{"num_attention_heads": 12, "head_dim": 32, "hidden_act": "swiglu", "qk_norm": true, "tie_word_embeddings": false, "beta1": 0.9, "warmup_steps": 256, "batch_tokens": 65536, "max_seq_len": 256, "doc_mask": true, "dataset": "wikipedia_en"}
Each number is 50 + 10 x the weight over its row's rms, rounded and kept within 0 to 99. Layers, rows and columns count from 0. The size before them is the row's rms in percent of the matrix's.

# layer 7 attention key, 384x384, rms 0.0529, rows 132-159, columns 256-319
094:51 54 56 42 48 67 53 57 52 80 57 50 33 29 57 45 61 38 53 53 61 64 67 34 45 65 35 37 50 37 62 57 63 58 48 65 38 52 55 58 40 47 58 74 54 51 46 46 44 60 52 51 48 48 55 53 59 50 47 48 44 57 38 41
101:67 61 38 41 50 45 41 60 42 47 50 57 57 29 61 37 42 37 50 52 40 54 47 53 64 47 61 58 51 54 59 20 66 50 40 50 36 56 59 72 54 35 54 51 57 59 34 29 38 57 55 56 51 46 31 52 53 42 37 67 45 59 57 47
099:39 35 27 73 61 37 65 50 67 55 41 50 66 44 55 54 52 48 52 52 54 61 46 51 49 53 37 52 33 44 56 54 68 67 66 58 37 59 52 50 68 47 36 27 35 53 52 61 52 49 49 55 49 50 45 50 40 37 53 35 38 45 54 41
105:34 48 55 63 46 54 52 44 63 65 41 50 53 57 48 52 63 45 39 46 60 30 43 60 40 55 36 43 54 61 52 55 47 49 65 51 43 50 41 47 67 57 44 44 48 38 49 52 55 41 44 31 48 63 57 51 51 58 70 38 61 53 49 34
082:54 59 64 34 52 53 65 53 50 57 48 54 31 48 44 44 27 66 34 53 54 67 40 49 42 27 67 46 51 64 63 54 44 58 44 35 52 47 24 45 49 49 43 57 54 42 61 40 51 47 51 60 51 38 38 57 50 40 67 30 58 60 48 38
086:71 49 48 56 55 50 67 59 33 69 27 40 34 54 57 56 53 43 62 45 49 61 46 54 33 41 66 47 32 64 53 40 55 44 66 45 45 60 47 37 37 59 63 25 68 35 61 40 55 48 54 51 39 51 45 39 48 61 37 44 44 51 46 42
097:70 44 34 42 54 58 42 51 61 42 59 52 53 67 56 48 47 52 55 41 66 41 53 53 58 42 41 55 60 59 32 31 60 51 50 48 53 53 54 50 51 53 53 64 43 43 67 62 32 57 41 47 56 59 44 46 53 70 34 52 46 49 54 55
102:47 60 66 52 52 47 43 48 23 37 43 34 59 69 54 54 46 67 48 47 43 29 38 57 50 37 44 67 41 66 29 63 45 34 56 50 76 56 51 46 52 49 44 50 50 42 44 57 65 40 45 38 60 64 35 73 49 62 48 49 35 62 54 62
145:40 63 47 55 55 41 38 44 27 29 56 41 61 63 66 53 56 56 38 34 52 40 39 64 54 60 47 69 39 58 34 57 48 58 50 41 49 63 43 56 60 40 49 38 46 41 47 50 58 51 68 35 50 58 36 79 39 41 48 50 31 59 57 47
095:40 35 63 57 51 37 57 56 53 27 46 59 57 78 37 53 47 46 50 48 56 61 49 69 49 63 51 51 38 37 48 55 52 39 54 59 61 58 51 43 67 40 43 38 29 49 58 45 35 75 30 55 37 57 47 51 31 57 51 49 36 47 52 48
096:56 46 43 64 60 54 36 31 55 46 39 54 57 43 65 62 53 60 46 37 38 37 47 50 58 61 53 48 54 76 59 52 61 48 48 31 41 55 38 44 42 51 59 47 34 46 51 39 48 48 52 42 56 40 63 31 54 46 68 61 71 51 59 49
090:50 53 62 53 37 52 47 44 67 49 33 53 56 56 36 39 59 40 33 46 48 48 50 50 41 68 27 48 58 45 56 81 45 56 49 34 34 56 39 50 30 42 58 44 48 68 41 62 59 57 31 43 60 60 39 44 46 53 45 41 39 52 46 62
101:53 46 53 56 61 48 42 51 49 20 44 32 49 71 45 56 54 39 34 48 29 57 43 47 39 54 78 53 35 57 38 53 46 43 60 51 54 55 33 60 54 47 53 57 48 46 39 45 42 59 48 57 50 59 39 47 60 35 57 40 39 43 46 47
087:64 39 40 52 49 71 51 51 62 73 51 51 40 56 60 44 54 53 40 66 41 64 50 48 42 49 31 58 72 52 44 52 55 61 46 34 38 52 48 62 62 63 51 52 60 56 52 53 50 67 62 43 50 64 31 46 62 37 46 49 61 52 51 42
103:62 58 48 37 53 40 62 57 49 45 63 67 62 60 59 38 50 53 50 56 53 49 61 58 35 44 47 46 53 58 36 58 65 57 44 38 50 37 57 54 21 43 52 56 48 47 52 44 36 55 35 58 50 52 53 42 56 56 45 43 47 49 55 56
111:56 49 27 49 41 44 49 57 48 50 55 53 65 34 71 43 60 42 47 61 50 65 63 47 74 53 50 54 46 47 45 43 56 45 45 57 57 54 54 49 36 53 67 63 50 62 47 57 50 55 36 68 58 36 57 55 48 48 50 57 45 48 52 62
104:50 52 44 47 52 42 66 43 50 42 30 54 65 39 45 54 66 46 51 46 61 70 52 55 37 65 64 53 44 77 56 57 61 56 42 61 52 39 52 64 54 63 56 37 50 58 57 42 53 70 61 62 58 66 50 51 59 29 52 31 52 64 61 66
099:70 70 44 49 50 62 54 56 57 45 61 45 62 49 52 43 56 44 62 50 35 39 51 45 52 57 49 56 49 50 43 52 42 44 59 50 63 48 45 65 31 41 52 72 74 53 54 60 46 60 52 55 64 72 40 58 61 53 44 48 47 61 39 55
087:58 59 46 43 44 47 43 56 44 52 58 52 44 53 56 34 57 54 49 44 47 36 48 57 44 30 60 52 47 54 41 47 45 27 41 53 57 38 38 41 55 45 70 30 36 41 42 53 45 49 45 38 45 46 59 39 55 44 40 63 48 50 38 43
101:68 45 38 55 32 49 65 46 48 40 47 45 65 58 53 53 61 36 41 55 41 53 56 49 50 50 41 65 54 44 66 56 53 56 35 56 44 33 36 43 69 31 38 56 45 55 52 46 56 58 62 69 53 52 50 36 35 31 46 43 48 73 59 50
111:57 41 63 52 58 54 42 66 51 57 57 55 36 66 45 57 38 53 27 57 61 29 50 50 49 50 61 49 47 31 37 41 49 43 54 43 81 53 57 37 34 64 41 60 47 43 55 55 47 36 58 37 58 66 58 67 49 58 50 58 41 40 52 60
102:34 67 57 49 59 58 47 48 64 51 50 38 51 46 44 46 42 63 52 65 51 44 48 54 41 42 64 55 59 45 41 62 55 63 65 46 50 42 47 36 46 57 47 59 40 55 39 55 55 41 69 46 49 70 45 58 52 62 55 46 44 59 46 51
096:34 52 69 52 56 61 55 54 41 52 58 28 50 54 39 64 54 60 56 65 34 41 48 35 50 61 59 50 45 39 59 61 36 44 54 35 40 73 48 47 58 60 37 55 49 51 42 36 58 31 54 44 68 64 41 49 64 49 57 64 50 55 48 43
098:54 59 52 32 48 66 36 54 48 36 50 41 47 54 63 57 43 49 39 55 38 43 44 48 54 42 43 38 39 42 44 47 53 37 59 46 56 53 38 58 23 39 55 43 40 52 56 59 36 40 39 51 46 54 39 62 63 60 27 56 43 30 43 66
092:46 55 62 54 52 46 53 55 38 57 48 50 47 42 39 68 35 63 50 54 50 31 57 49 51 42 37 51 57 59 65 37 60 30 46 44 54 58 62 49 59 58 53 35 35 56 57 60 45 67 39 48 61 39 70 75 57 52 46 54 52 55 35 57
110:57 49 45 45 50 28 45 46 56 38 44 59 81 22 59 39 50 41 55 54 32 49 55 50 61 49 34 51 55 63 55 52 26 59 40 61 33 43 42 73 38 49 48 61 62 49 45 62 53 44 36 68 40 63 46 47 36 42 56 42 42 54 53 57
097:53 53 37 68 46 55 56 48 40 42 41 65 50 20 54 32 52 44 47 49 40 57 52 45 53 62 52 67 61 44 62 39 29 68 40 66 57 66 43 52 65 69 50 64 57 51 42 54 45 36 59 59 42 44 55 45 33 39 66 36 65 45 66 33
095:51 48 42 69 52 55 50 52 55 35 35 37 65 53 42 50 57 45 48 43 34 39 63 44 64 40 44 45 48 43 51 51 43 62 57 58 41 64 70 34 55 60 47 44 33 38 63 44 31 61 31 49 39 48 34 48 44 55 49 53 45 51 52 59
# layer 7 attention query, 384x384, rms 0.0531, rows 133-159, columns 256-319
095:65 67 54 52 52 34 53 55 30 46 25 44 65 50 38 45 62 45 43 55 53 50 48 35 57 46 44 57 48 62 62 57 55 75 46 75 52 52 42 46 24 39 43 60 56 41 57 30 66 62 68 51 57 56 35 48 36 49 39 54 32 48 66 54
098:42 47 45 55 62 37 32 58 44 45 41 27 52 36 61 64 45 60 53 52 48 53 41 56 32 54 45 50 56 48 50 59 58 55 54 32 31 46 39 39 64 61 52 48 49 53 54 50 67 49 45 64 38 36 53 59 59 45 42 47 39 48 55 32
092:45 54 53 47 60 55 49 43 66 54 47 57 41 55 69 56 43 49 48 44 37 36 36 61 46 62 61 50 41 53 55 42 42 39 48 38 40 45 34 44 50 41 44 47 64 44 35 60 46 51 42 55 47 45 58 41 57 77 54 67 51 37 62 51
077:67 44 33 52 49 75 44 49 38 57 65 45 44 52 64 53 43 41 75 41 44 65 70 41 49 31 47 50 56 68 43 40 39 61 62 36 60 58 49 50 68 40 66 52 44 40 40 40 31 60 42 35 56 48 60 53 62 49 46 38 45 65 64 45
085:47 43 45 78 32 46 35 46 47 43 26 34 48 68 52 64 56 56 48 59 55 68 56 52 46 68 40 73 45 44 44 58 41 59 54 37 50 34 52 51 53 39 58 45 47 57 42 50 48 63 61 52 46 55 68 66 63 46 82 53 44 43 60 44
096:59 41 69 53 40 58 58 54 46 57 53 49 52 59 44 60 35 36 58 53 33 45 49 50 35 46 57 44 50 51 49 57 54 51 60 34 42 32 44 53 48 50 52 67 52 44 49 42 47 32 39 48 52 54 56 32 58 57 51 46 67 49 66 56
103:43 46 59 43 48 36 41 61 52 42 53 50 54 49 55 53 43 52 64 52 52 51 48 52 58 42 45 60 41 54 59 56 41 45 40 45 46 62 46 55 52 50 47 55 58 67 41 58 58 55 64 56 60 48 59 61 41 46 52 38 32 50 44 44
141:34 43 50 40 70 41 50 50 67 38 50 68 63 43 59 43 45 45 51 53 39 56 45 60 55 61 42 67 41 54 43 38 64 56 37 51 37 53 35 57 46 41 51 56 61 64 36 52 60 56 68 62 39 56 52 62 37 36 32 42 43 69 44 52
097:27 36 61 53 63 48 43 41 66 61 63 52 47 29 67 53 51 50 54 53 57 36 35 68 50 63 50 63 66 57 50 46 45 49 50 38 46 41 56 54 55 45 53 65 51 42 30 64 41 52 58 42 40 54 53 59 49 55 43 62 36 51 51 42
099:53 50 36 66 38 68 52 45 29 44 49 77 44 44 58 57 42 33 58 50 58 57 66 44 41 56 64 53 52 63 60 42 66 36 44 44 45 47 55 55 44 38 46 47 52 43 47 58 60 63 50 52 58 47 46 53 50 41 60 45 52 51 46 45
093:40 36 41 46 61 44 49 55 53 55 53 43 51 39 59 50 48 56 47 51 45 52 62 52 41 78 37 50 53 48 53 57 53 36 58 41 33 44 45 64 41 52 51 50 58 65 53 54 49 54 37 56 54 33 68 37 57 62 54 44 45 48 49 37
092:44 36 38 44 37 53 55 41 56 46 26 67 49 59 46 56 55 47 49 34 41 35 45 49 51 63 43 58 60 41 54 47 47 53 55 45 50 38 51 56 45 66 51 43 48 47 42 55 56 46 49 40 37 59 56 63 42 41 62 49 51 59 37 44
103:47 62 49 64 44 32 45 50 46 49 55 52 43 49 47 49 43 57 46 35 47 57 34 49 45 61 43 42 52 58 48 35 52 43 66 32 45 51 63 35 44 33 65 62 29 53 53 45 51 47 35 56 58 38 43 55 54 51 61 53 34 48 72 46
094:64 52 48 46 54 62 52 43 65 38 34 40 50 65 28 41 47 55 57 56 57 54 43 39 53 63 47 53 53 58 38 46 38 47 47 29 54 52 50 42 35 59 61 47 40 53 65 29 70 69 44 43 42 75 43 39 33 51 37 27 65 44 43 36
095:77 40 64 42 52 47 47 61 35 45 33 46 48 63 26 41 44 41 42 68 52 66 47 36 58 40 55 31 50 45 60 47 55 55 35 64 58 63 45 44 42 45 43 51 50 48 66 37 53 41 62 54 56 40 45 40 56 27 60 25 55 42 43 57
098:48 47 54 52 53 39 65 46 72 59 46 57 70 46 45 60 46 44 45 42 50 38 59 54 35 39 59 50 41 53 64 47 38 64 43 35 48 34 42 58 46 60 64 40 44 54 50 54 58 57 64 56 41 42 46 49 52 42 55 47 52 57 37 45
091:74 52 45 55 52 38 43 51 44 45 43 52 43 73 38 48 45 39 50 71 46 71 51 43 77 44 65 48 42 54 60 60 48 52 48 58 63 69 49 52 42 48 55 59 63 58 79 45 43 53 51 42 57 42 44 33 31 27 54 44 51 35 59 48
094:30 29 49 57 37 66 52 57 46 39 43 54 21 38 60 46 41 47 41 51 51 36 52 49 33 39 47 46 49 49 54 38 40 47 43 31 56 46 49 73 62 43 40 54 48 41 34 65 47 57 44 60 39 47 60 59 44 53 47 62 52 60 42 54
100:38 39 40 54 43 37 63 59 55 48 62 51 42 41 57 44 37 50 53 76 54 63 52 31 44 37 49 48 62 45 63 40 40 78 48 44 51 53 45 49 60 54 48 57 58 56 53 46 49 40 55 39 29 33 49 49 50 32 52 46 69 55 55 32
108:54 55 64 56 60 51 54 49 54 43 55 58 50 41 56 67 37 54 45 50 55 43 44 60 50 61 62 61 64 58 38 38 50 45 56 36 69 41 52 43 40 51 42 59 68 42 50 59 37 49 42 50 59 66 59 52 81 66 35 77 42 56 46 75
097:57 48 53 43 36 48 41 46 54 66 57 35 65 41 55 71 41 50 54 52 42 53 61 51 40 25 56 71 47 61 58 63 45 67 56 32 48 48 38 55 65 45 61 59 49 40 52 68 45 54 64 47 51 40 49 53 70 40 46 67 29 45 56 73
103:66 68 66 48 40 60 42 52 39 50 63 62 47 69 59 63 54 35 54 57 44 32 38 47 62 38 42 54 40 60 48 55 54 41 43 58 44 62 41 47 46 59 60 54 57 54 45 50 39 44 56 56 64 61 45 68 45 61 68 41 47 52 44 52
098:49 59 69 43 56 49 35 48 47 57 48 52 50 71 43 59 44 37 49 56 40 44 34 37 73 69 64 67 44 54 41 42 53 40 45 51 48 35 60 56 50 54 54 48 45 41 61 46 54 43 46 54 48 64 61 43 49 62 61 62 60 25 49 63
096:48 66 39 32 58 67 62 58 62 51 46 64 50 52 49 33 30 44 41 51 37 59 42 50 47 52 52 51 53 51 59 47 53 56 48 52 55 41 41 39 41 35 50 39 48 51 57 55 52 63 45 55 60 52 62 64 41 41 40 53 73 51 34 57
097:57 60 49 48 52 40 40 58 49 46 41 47 47 54 42 62 59 31 59 43 41 52 44 59 42 41 44 45 49 43 44 36 44 51 42 63 46 44 40 39 38 57 44 52 70 54 47 53 52 62 68 55 48 62 56 55 52 42 36 32 47 55 41 59
094:42 54 61 58 44 50 39 33 62 69 47 40 34 59 39 55 46 35 42 28 44 60 45 61 33 56 55 51 61 34 56 40 37 64 59 45 49 52 53 54 54 67 46 41 38 50 46 63 37 56 32 40 48 43 30 52 60 52 54 76 48 43 55 53
094:47 53 63 38 58 32 38 54 60 54 62 56 61 50 70 59 34 67 43 48 42 52 37 48 39 42 73 51 54 34 49 50 49 50 60 55 47 59 33 48 60 66 48 59 58 52 46 58 42 37 50 50 35 60 67 42 57 51 42 52 36 54 58 59
# layer 7 attention value, 384x384, rms 0.0505, rows 128-154, columns 256-319
095:53 32 49 78 38 53 52 46 66 58 43 43 58 40 65 65 41 51 66 33 35 58 44 39 60 26 55 63 62 56 52 58 55 50 35 71 39 33 42 70 60 42 53 46 46 47 57 66 54 43 42 62 39 31 59 40 45 59 52 39 43 44 45 45
089:73 36 55 69 49 50 46 60 61 53 70 55 37 47 31 66 53 34 62 58 59 45 51 58 32 57 37 47 63 40 68 52 57 66 53 55 38 54 46 48 71 57 50 60 39 41 60 65 37 20 53 65 56 46 60 46 36 56 52 57 66 52 47 43
089:32 62 66 65 51 62 47 46 47 43 52 53 47 35 64 48 45 54 59 62 60 50 59 57 52 47 49 47 38 42 27 63 65 33 66 38 55 61 37 59 41 43 59 36 72 64 42 33 42 51 36 33 48 58 40 69 54 65 43 62 39 44 40 29
092:52 52 37 53 68 48 44 51 39 69 80 55 40 46 64 45 49 37 37 46 50 54 40 40 48 26 35 47 55 51 32 51 46 46 62 44 49 47 49 54 52 41 68 44 54 57 34 34 60 52 57 55 36 55 52 57 55 53 51 50 50 47 42 45
092:49 47 56 48 65 42 54 40 42 53 48 46 46 64 44 49 56 52 59 62 51 47 45 61 50 58 46 46 54 39 52 45 53 38 61 55 67 55 62 37 61 59 54 46 52 44 55 45 63 53 31 40 35 48 58 47 32 38 65 37 63 45 47 50
088:41 55 41 48 49 46 38 41 42 61 60 41 60 57 63 47 61 41 43 52 40 39 58 64 56 42 32 59 54 48 29 38 61 48 48 43 54 57 57 47 50 57 73 60 52 49 69 53 64 59 68 68 38 56 77 37 61 52 54 51 29 49 67 41
090:57 53 61 34 41 51 64 49 60 45 28 46 42 48 39 41 55 33 52 55 75 73 48 39 54 49 47 53 49 54 64 32 45 53 60 48 48 49 51 59 42 69 54 40 40 33 53 39 28 34 44 58 45 35 60 42 40 31 52 60 44 70 54 42
090:36 38 48 45 42 52 37 48 69 47 54 54 42 47 48 44 40 38 58 56 43 66 55 31 43 58 63 58 60 61 40 45 44 54 54 60 46 52 55 45 45 58 54 43 53 60 47 61 37 31 46 61 80 38 47 51 34 39 60 65 41 66 55 56
088:52 67 52 51 44 55 44 63 43 35 62 47 55 46 50 38 55 45 42 43 60 47 54 39 51 41 47 40 53 44 41 55 62 43 51 42 51 53 62 69 60 50 49 37 69 55 54 53 28 46 46 37 52 40 47 41 59 48 58 52 59 53 62 51
096:43 56 69 36 67 41 39 55 45 59 33 41 53 44 62 37 65 67 63 37 39 42 44 62 58 62 46 50 62 54 34 57 61 33 54 67 39 57 53 61 51 37 50 48 65 52 45 46 54 67 39 39 57 76 40 53 46 40 34 53 34 61 72 52
093:62 62 53 50 59 43 60 42 57 56 53 51 33 53 67 41 59 39 41 49 67 32 54 47 35 45 60 52 44 50 54 40 45 62 61 66 56 65 37 48 61 61 50 50 46 60 55 51 60 47 48 58 57 55 27 46 61 38 63 64 61 52 43 44
086:45 53 57 54 31 40 46 45 71 53 56 49 46 35 43 50 48 57 61 42 48 54 60 38 47 41 69 62 54 70 40 51 37 45 37 55 37 38 39 64 55 47 47 32 39 36 39 59 50 69 49 56 68 60 71 55 61 58 47 67 42 41 40 49
088:22 58 40 40 49 55 62 53 33 50 59 46 65 57 45 72 61 64 43 57 58 67 57 56 43 48 55 45 46 56 43 39 33 64 47 52 58 66 44 44 58 32 57 49 43 42 44 34 53 60 62 45 42 56 34 67 44 46 63 39 48 51 50 45
084:52 54 65 43 55 51 44 45 41 64 56 47 69 58 49 39 43 53 51 50 58 53 75 54 58 52 50 65 60 48 36 51 47 60 56 55 68 55 37 63 42 59 65 62 57 32 54 58 30 31 60 46 50 47 49 36 62 41 52 46 47 51 53 30
086:55 41 40 33 50 52 65 53 56 52 46 37 37 44 53 51 56 30 68 47 52 60 60 61 58 38 42 49 45 40 42 46 49 55 51 42 46 56 52 46 50 41 55 51 57 52 52 44 49 64 61 38 29 40 56 42 51 46 37 54 37 53 57 66
094:48 30 60 80 49 57 61 53 59 47 75 41 52 51 36 68 52 55 52 51 49 50 48 57 67 47 45 50 43 52 58 68 54 65 53 50 44 60 50 52 51 61 36 63 66 53 56 63 59 26 41 58 36 50 34 56 41 45 64 56 65 27 42 72
088:71 48 46 38 52 48 50 42 69 58 56 55 51 47 41 50 53 42 58 33 67 64 46 48 46 43 54 51 59 55 66 47 37 43 44 59 46 42 43 51 54 62 49 42 60 63 50 57 57 45 54 54 65 34 51 59 34 39 46 57 43 46 48 50
091:30 60 31 42 43 47 48 54 43 68 48 52 56 39 33 57 62 45 54 58 64 44 61 38 43 53 61 61 39 55 38 49 37 61 52 59 50 51 36 52 48 30 72 52 46 43 42 53 67 54 55 36 51 50 53 60 43 64 48 54 43 67 53 42
088:50 55 44 55 32 58 42 45 58 39 53 54 61 45 30 61 54 53 50 59 44 54 45 43 36 51 67 62 51 60 48 57 45 45 48 46 49 56 43 51 65 56 46 52 51 48 53 42 42 56 54 59 37 36 41 55 43 52 67 53 60 54 40 44
099:66 51 35 46 53 38 39 51 49 42 65 59 70 55 46 57 44 59 53 45 38 37 61 38 55 46 47 41 51 56 40 60 44 47 48 47 60 49 49 55 56 37 57 50 56 54 68 63 29 48 56 61 67 54 46 63 43 55 56 60 58 38 45 68
086:61 60 41 37 51 43 58 57 43 53 54 70 69 62 44 58 34 45 29 48 62 56 52 47 47 22 53 59 55 53 35 63 50 51 33 46 61 47 55 47 43 48 73 59 54 31 60 63 43 44 57 56 51 56 80 67 48 66 31 42 42 48 57 44
088:45 58 56 51 51 49 47 48 52 65 31 60 60 39 51 51 63 71 44 61 45 56 43 45 54 41 51 46 49 44 51 44 38 42 42 29 42 55 51 49 53 47 62 42 34 43 38 65 53 52 42 38 51 35 58 29 48 40 59 46 49 74 41 52
096:50 50 51 58 65 40 59 55 44 33 43 42 55 44 59 53 55 41 57 45 53 53 49 60 41 51 50 45 53 60 61 65 44 62 53 56 45 39 58 50 63 43 27 39 47 44 42 50 39 29 35 67 42 65 38 42 44 35 68 41 58 28 49 60
088:66 59 57 36 52 40 57 35 35 50 35 48 50 61 36 33 36 66 42 44 56 44 63 47 44 51 47 55 50 59 50 63 25 36 46 64 67 39 47 45 44 49 54 47 53 32 37 34 49 49 65 50 48 66 58 49 37 37 62 53 53 49 42 54
093:47 42 31 60 46 53 43 55 49 50 38 52 39 48 56 61 48 41 74 61 56 45 42 41 44 70 33 54 56 35 84 55 75 51 51 51 29 63 59 47 52 60 44 38 43 38 53 56 39 66 44 52 47 37 58 38 57 46 56 38 43 60 35 53
094:36 42 42 78 30 43 48 56 67 43 62 47 48 50 61 54 34 45 70 66 61 41 56 50 51 43 51 54 29 60 43 48 55 48 43 44 47 55 46 54 57 30 56 43 52 52 52 47 53 50 50 66 49 41 35 60 61 57 52 53 58 56 38 56
094:59 36 47 43 66 43 41 55 41 43 42 40 43 39 56 31 55 57 50 47 49 48 37 60 44 58 56 44 52 46 36 37 47 56 54 65 39 60 35 58 53 62 48 53 52 57 53 51 50 58 58 48 47 63 40 43 51 32 55 51 48 45 62 46
# layer 7 attention output (transposed), 384x384, rms 0.0396, rows 128-154, columns 256-319
089:52 42 56 31 53 48 52 70 42 54 56 50 40 51 46 50 50 64 37 56 46 45 65 55 52 64 45 58 50 55 51 53 53 48 44 43 59 40 61 42 43 53 53 49 35 49 41 51 59 65 53 39 61 55 52 56 48 47 60 58 51 63 62 55
084:19 42 62 35 64 50 53 49 44 50 50 73 51 60 50 49 38 69 60 37 43 30 41 68 45 66 49 67 35 63 38 44 54 47 57 48 47 40 40 53 37 57 38 40 63 57 46 36 41 50 53 48 36 56 57 42 53 38 52 62 34 75 70 53
076:38 37 46 43 48 46 58 61 49 55 38 44 28 63 54 41 61 54 40 38 55 57 52 48 48 46 58 39 55 52 53 43 34 63 46 54 57 54 58 46 67 68 40 47 46 51 53 71 53 64 41 60 47 69 45 54 47 48 44 44 56 43 64 64
089:49 31 54 44 53 68 65 53 71 48 45 47 30 68 52 50 42 37 42 46 35 46 47 35 52 59 74 39 35 37 65 48 61 35 47 60 72 46 47 27 53 63 26 50 45 46 32 55 55 51 47 46 47 58 40 57 67 66 42 58 54 47 35 52
078:38 67 52 56 36 67 61 60 49 52 31 67 57 44 54 43 55 35 44 52 46 68 45 30 40 42 44 53 54 49 53 55 43 58 42 56 30 54 31 60 45 49 41 64 66 43 63 59 56 37 53 67 63 43 44 50 59 55 49 76 51 51 51 37
081:47 42 57 49 48 61 39 40 51 49 52 45 47 45 26 39 61 55 52 55 40 59 55 52 35 38 46 51 46 44 45 57 43 48 47 48 56 27 61 45 60 50 47 59 65 47 60 49 32 55 66 36 55 56 42 66 49 42 50 54 66 31 46 60
080:42 71 43 49 52 54 65 40 34 49 54 63 67 56 40 44 57 54 50 58 53 47 51 65 60 59 57 46 55 50 42 63 47 37 50 48 53 35 50 75 28 35 45 48 56 73 52 56 38 58 58 61 61 68 44 56 44 74 63 40 52 26 53 43
085:41 55 52 48 62 50 68 57 39 51 50 70 63 44 44 57 32 58 50 32 41 36 42 62 59 56 63 34 48 51 45 37 43 31 48 45 57 48 25 44 26 53 48 40 54 44 46 42 56 30 54 65 50 67 49 50 48 61 47 57 51 58 52 56
078:41 53 48 59 54 29 55 54 50 73 34 53 40 54 40 48 59 52 48 37 43 42 63 56 52 49 46 52 53 46 40 40 37 61 34 42 58 46 44 30 42 64 42 63 31 54 67 53 48 58 59 43 29 64 44 59 42 43 28 61 57 54 45 47
094:56 52 52 64 40 49 56 45 58 48 55 51 34 56 42 34 58 30 58 59 46 54 53 20 43 42 63 41 42 51 62 45 61 48 55 38 59 58 64 47 62 51 43 43 50 70 40 49 59 52 62 56 47 46 39 58 43 53 51 39 71 48 45 51
079:43 37 51 62 29 52 47 46 56 51 48 59 44 63 28 23 58 46 46 49 56 71 50 44 57 35 55 41 44 48 41 59 39 38 33 58 66 46 42 49 53 42 43 49 36 50 49 45 53 51 23 47 55 81 49 53 47 60 49 35 37 42 53 56
084:73 53 36 59 47 56 48 57 41 46 61 28 46 64 63 69 34 69 44 45 74 44 45 56 43 50 57 42 66 41 77 29 47 64 62 43 57 49 60 26 51 38 58 49 46 38 33 50 40 33 37 59 45 37 43 47 47 39 48 50 62 58 67 51
082:63 41 47 52 40 43 49 66 72 37 54 24 47 46 53 35 56 48 49 20 51 51 57 58 52 47 57 57 46 52 57 38 43 47 53 50 56 60 59 60 54 54 57 45 37 55 56 47 34 46 42 39 56 20 50 46 55 44 42 63 47 41 66 50
084:39 48 34 56 51 42 54 47 50 43 63 61 32 53 43 40 62 45 41 53 41 53 35 46 50 49 54 35 45 60 56 47 51 66 30 56 50 50 48 43 81 38 39 40 55 58 40 43 50 51 46 50 58 62 40 57 56 55 48 50 48 40 40 69
087:44 64 44 41 64 58 44 34 45 46 48 47 47 47 42 55 40 47 52 60 49 45 44 44 36 74 43 54 47 45 55 57 70 44 52 48 40 41 38 56 46 54 43 54 61 52 43 47 72 42 64 39 50 49 53 57 52 43 57 51 41 44 45 38
081:53 60 56 41 33 30 48 58 46 46 41 55 57 46 46 36 48 42 44 45 57 36 64 35 55 50 56 37 39 63 63 52 41 48 35 44 41 57 61 44 44 39 49 54 61 52 66 53 47 64 38 55 51 45 43 46 58 45 65 62 34 60 46 44
082:63 59 54 48 49 57 52 61 48 50 46 49 77 59 50 57 45 65 58 64 31 45 54 68 60 59 48 44 62 58 40 65 43 59 53 58 40 60 64 53 36 46 55 59 47 56 37 40 57 50 61 37 59 51 57 31 57 56 51 52 61 65 48 42
085:49 29 56 59 47 63 62 52 43 36 64 39 48 43 55 48 40 57 54 35 35 40 39 79 47 61 49 45 56 31 69 42 55 55 48 54 63 61 50 34 52 48 36 30 43 45 49 42 46 46 47 60 39 44 42 52 50 41 53 55 49 57 54 42
086:57 51 45 50 59 45 49 40 38 41 56 53 52 46 47 68 57 59 60 40 43 50 63 76 45 55 43 68 38 40 49 55 56 61 45 37 40 37 49 69 50 51 39 52 55 51 49 54 49 33 51 67 32 48 69 43 50 48 66 47 36 51 64 54
089:43 60 60 52 53 46 52 54 38 43 43 30 37 43 56 56 54 46 40 39 39 62 51 81 53 54 52 71 48 50 62 47 36 70 61 58 47 43 42 54 55 63 52 45 47 43 32 57 57 41 36 52 34 38 62 67 39 55 65 64 53 71 50 46
084:37 42 52 52 74 60 43 40 56 43 52 35 50 48 66 49 58 70 48 34 18 45 52 66 38 66 46 49 45 54 54 54 35 49 60 35 36 22 54 69 43 45 40 26 56 54 61 50 46 48 65 54 54 53 38 56 30 53 71 58 52 50 65 57
083:55 58 42 39 60 49 34 49 53 52 51 52 41 57 45 34 41 36 29 37 50 55 44 59 53 44 38 45 71 68 43 46 61 40 51 40 51 48 35 54 65 73 62 36 51 37 54 50 51 40 60 54 52 46 61 62 33 65 30 53 49 47 61 43
084:73 54 66 49 24 45 45 66 42 84 50 44 63 58 42 29 42 48 45 57 70 43 53 52 57 43 50 62 57 44 45 50 48 39 41 48 54 68 53 48 42 45 52 61 28 50 67 42 45 65 36 40 52 61 48 46 45 43 29 47 44 56 65 39
079:58 54 57 63 43 48 26 50 57 52 55 39 47 61 53 50 50 53 52 56 36 55 39 56 60 37 55 45 59 61 40 32 47 65 66 45 24 66 54 55 61 55 66 61 57 59 57 45 62 44 33 37 52 37 45 41 51 44 34 53 43 57 47 52
081:44 72 46 44 53 47 47 45 42 42 49 55 61 45 39 59 43 49 51 39 46 44 42 58 51 74 44 65 44 66 42 64 56 39 48 46 59 40 42 44 44 51 61 58 52 57 42 59 64 43 57 49 46 36 76 37 57 51 42 43 41 55 44 65
082:56 34 35 47 35 62 50 64 38 52 50 44 65 46 49 60 52 55 62 39 49 55 60 43 58 50 47 40 49 46 63 20 38 39 50 67 65 55 51 41 65 51 42 52 38 45 57 44 60 52 51 38 49 63 48 60 55 47 33 63 34 55 61 38
088:45 67 49 59 30 61 55 33 62 52 28 50 62 64 45 49 55 49 39 64 49 52 36 22 42 47 41 50 41 52 36 61 63 34 50 57 51 50 42 50 36 39 51 51 47 62 56 69 55 52 54 48 58 57 52 49 69 75 58 29 59 37 22 62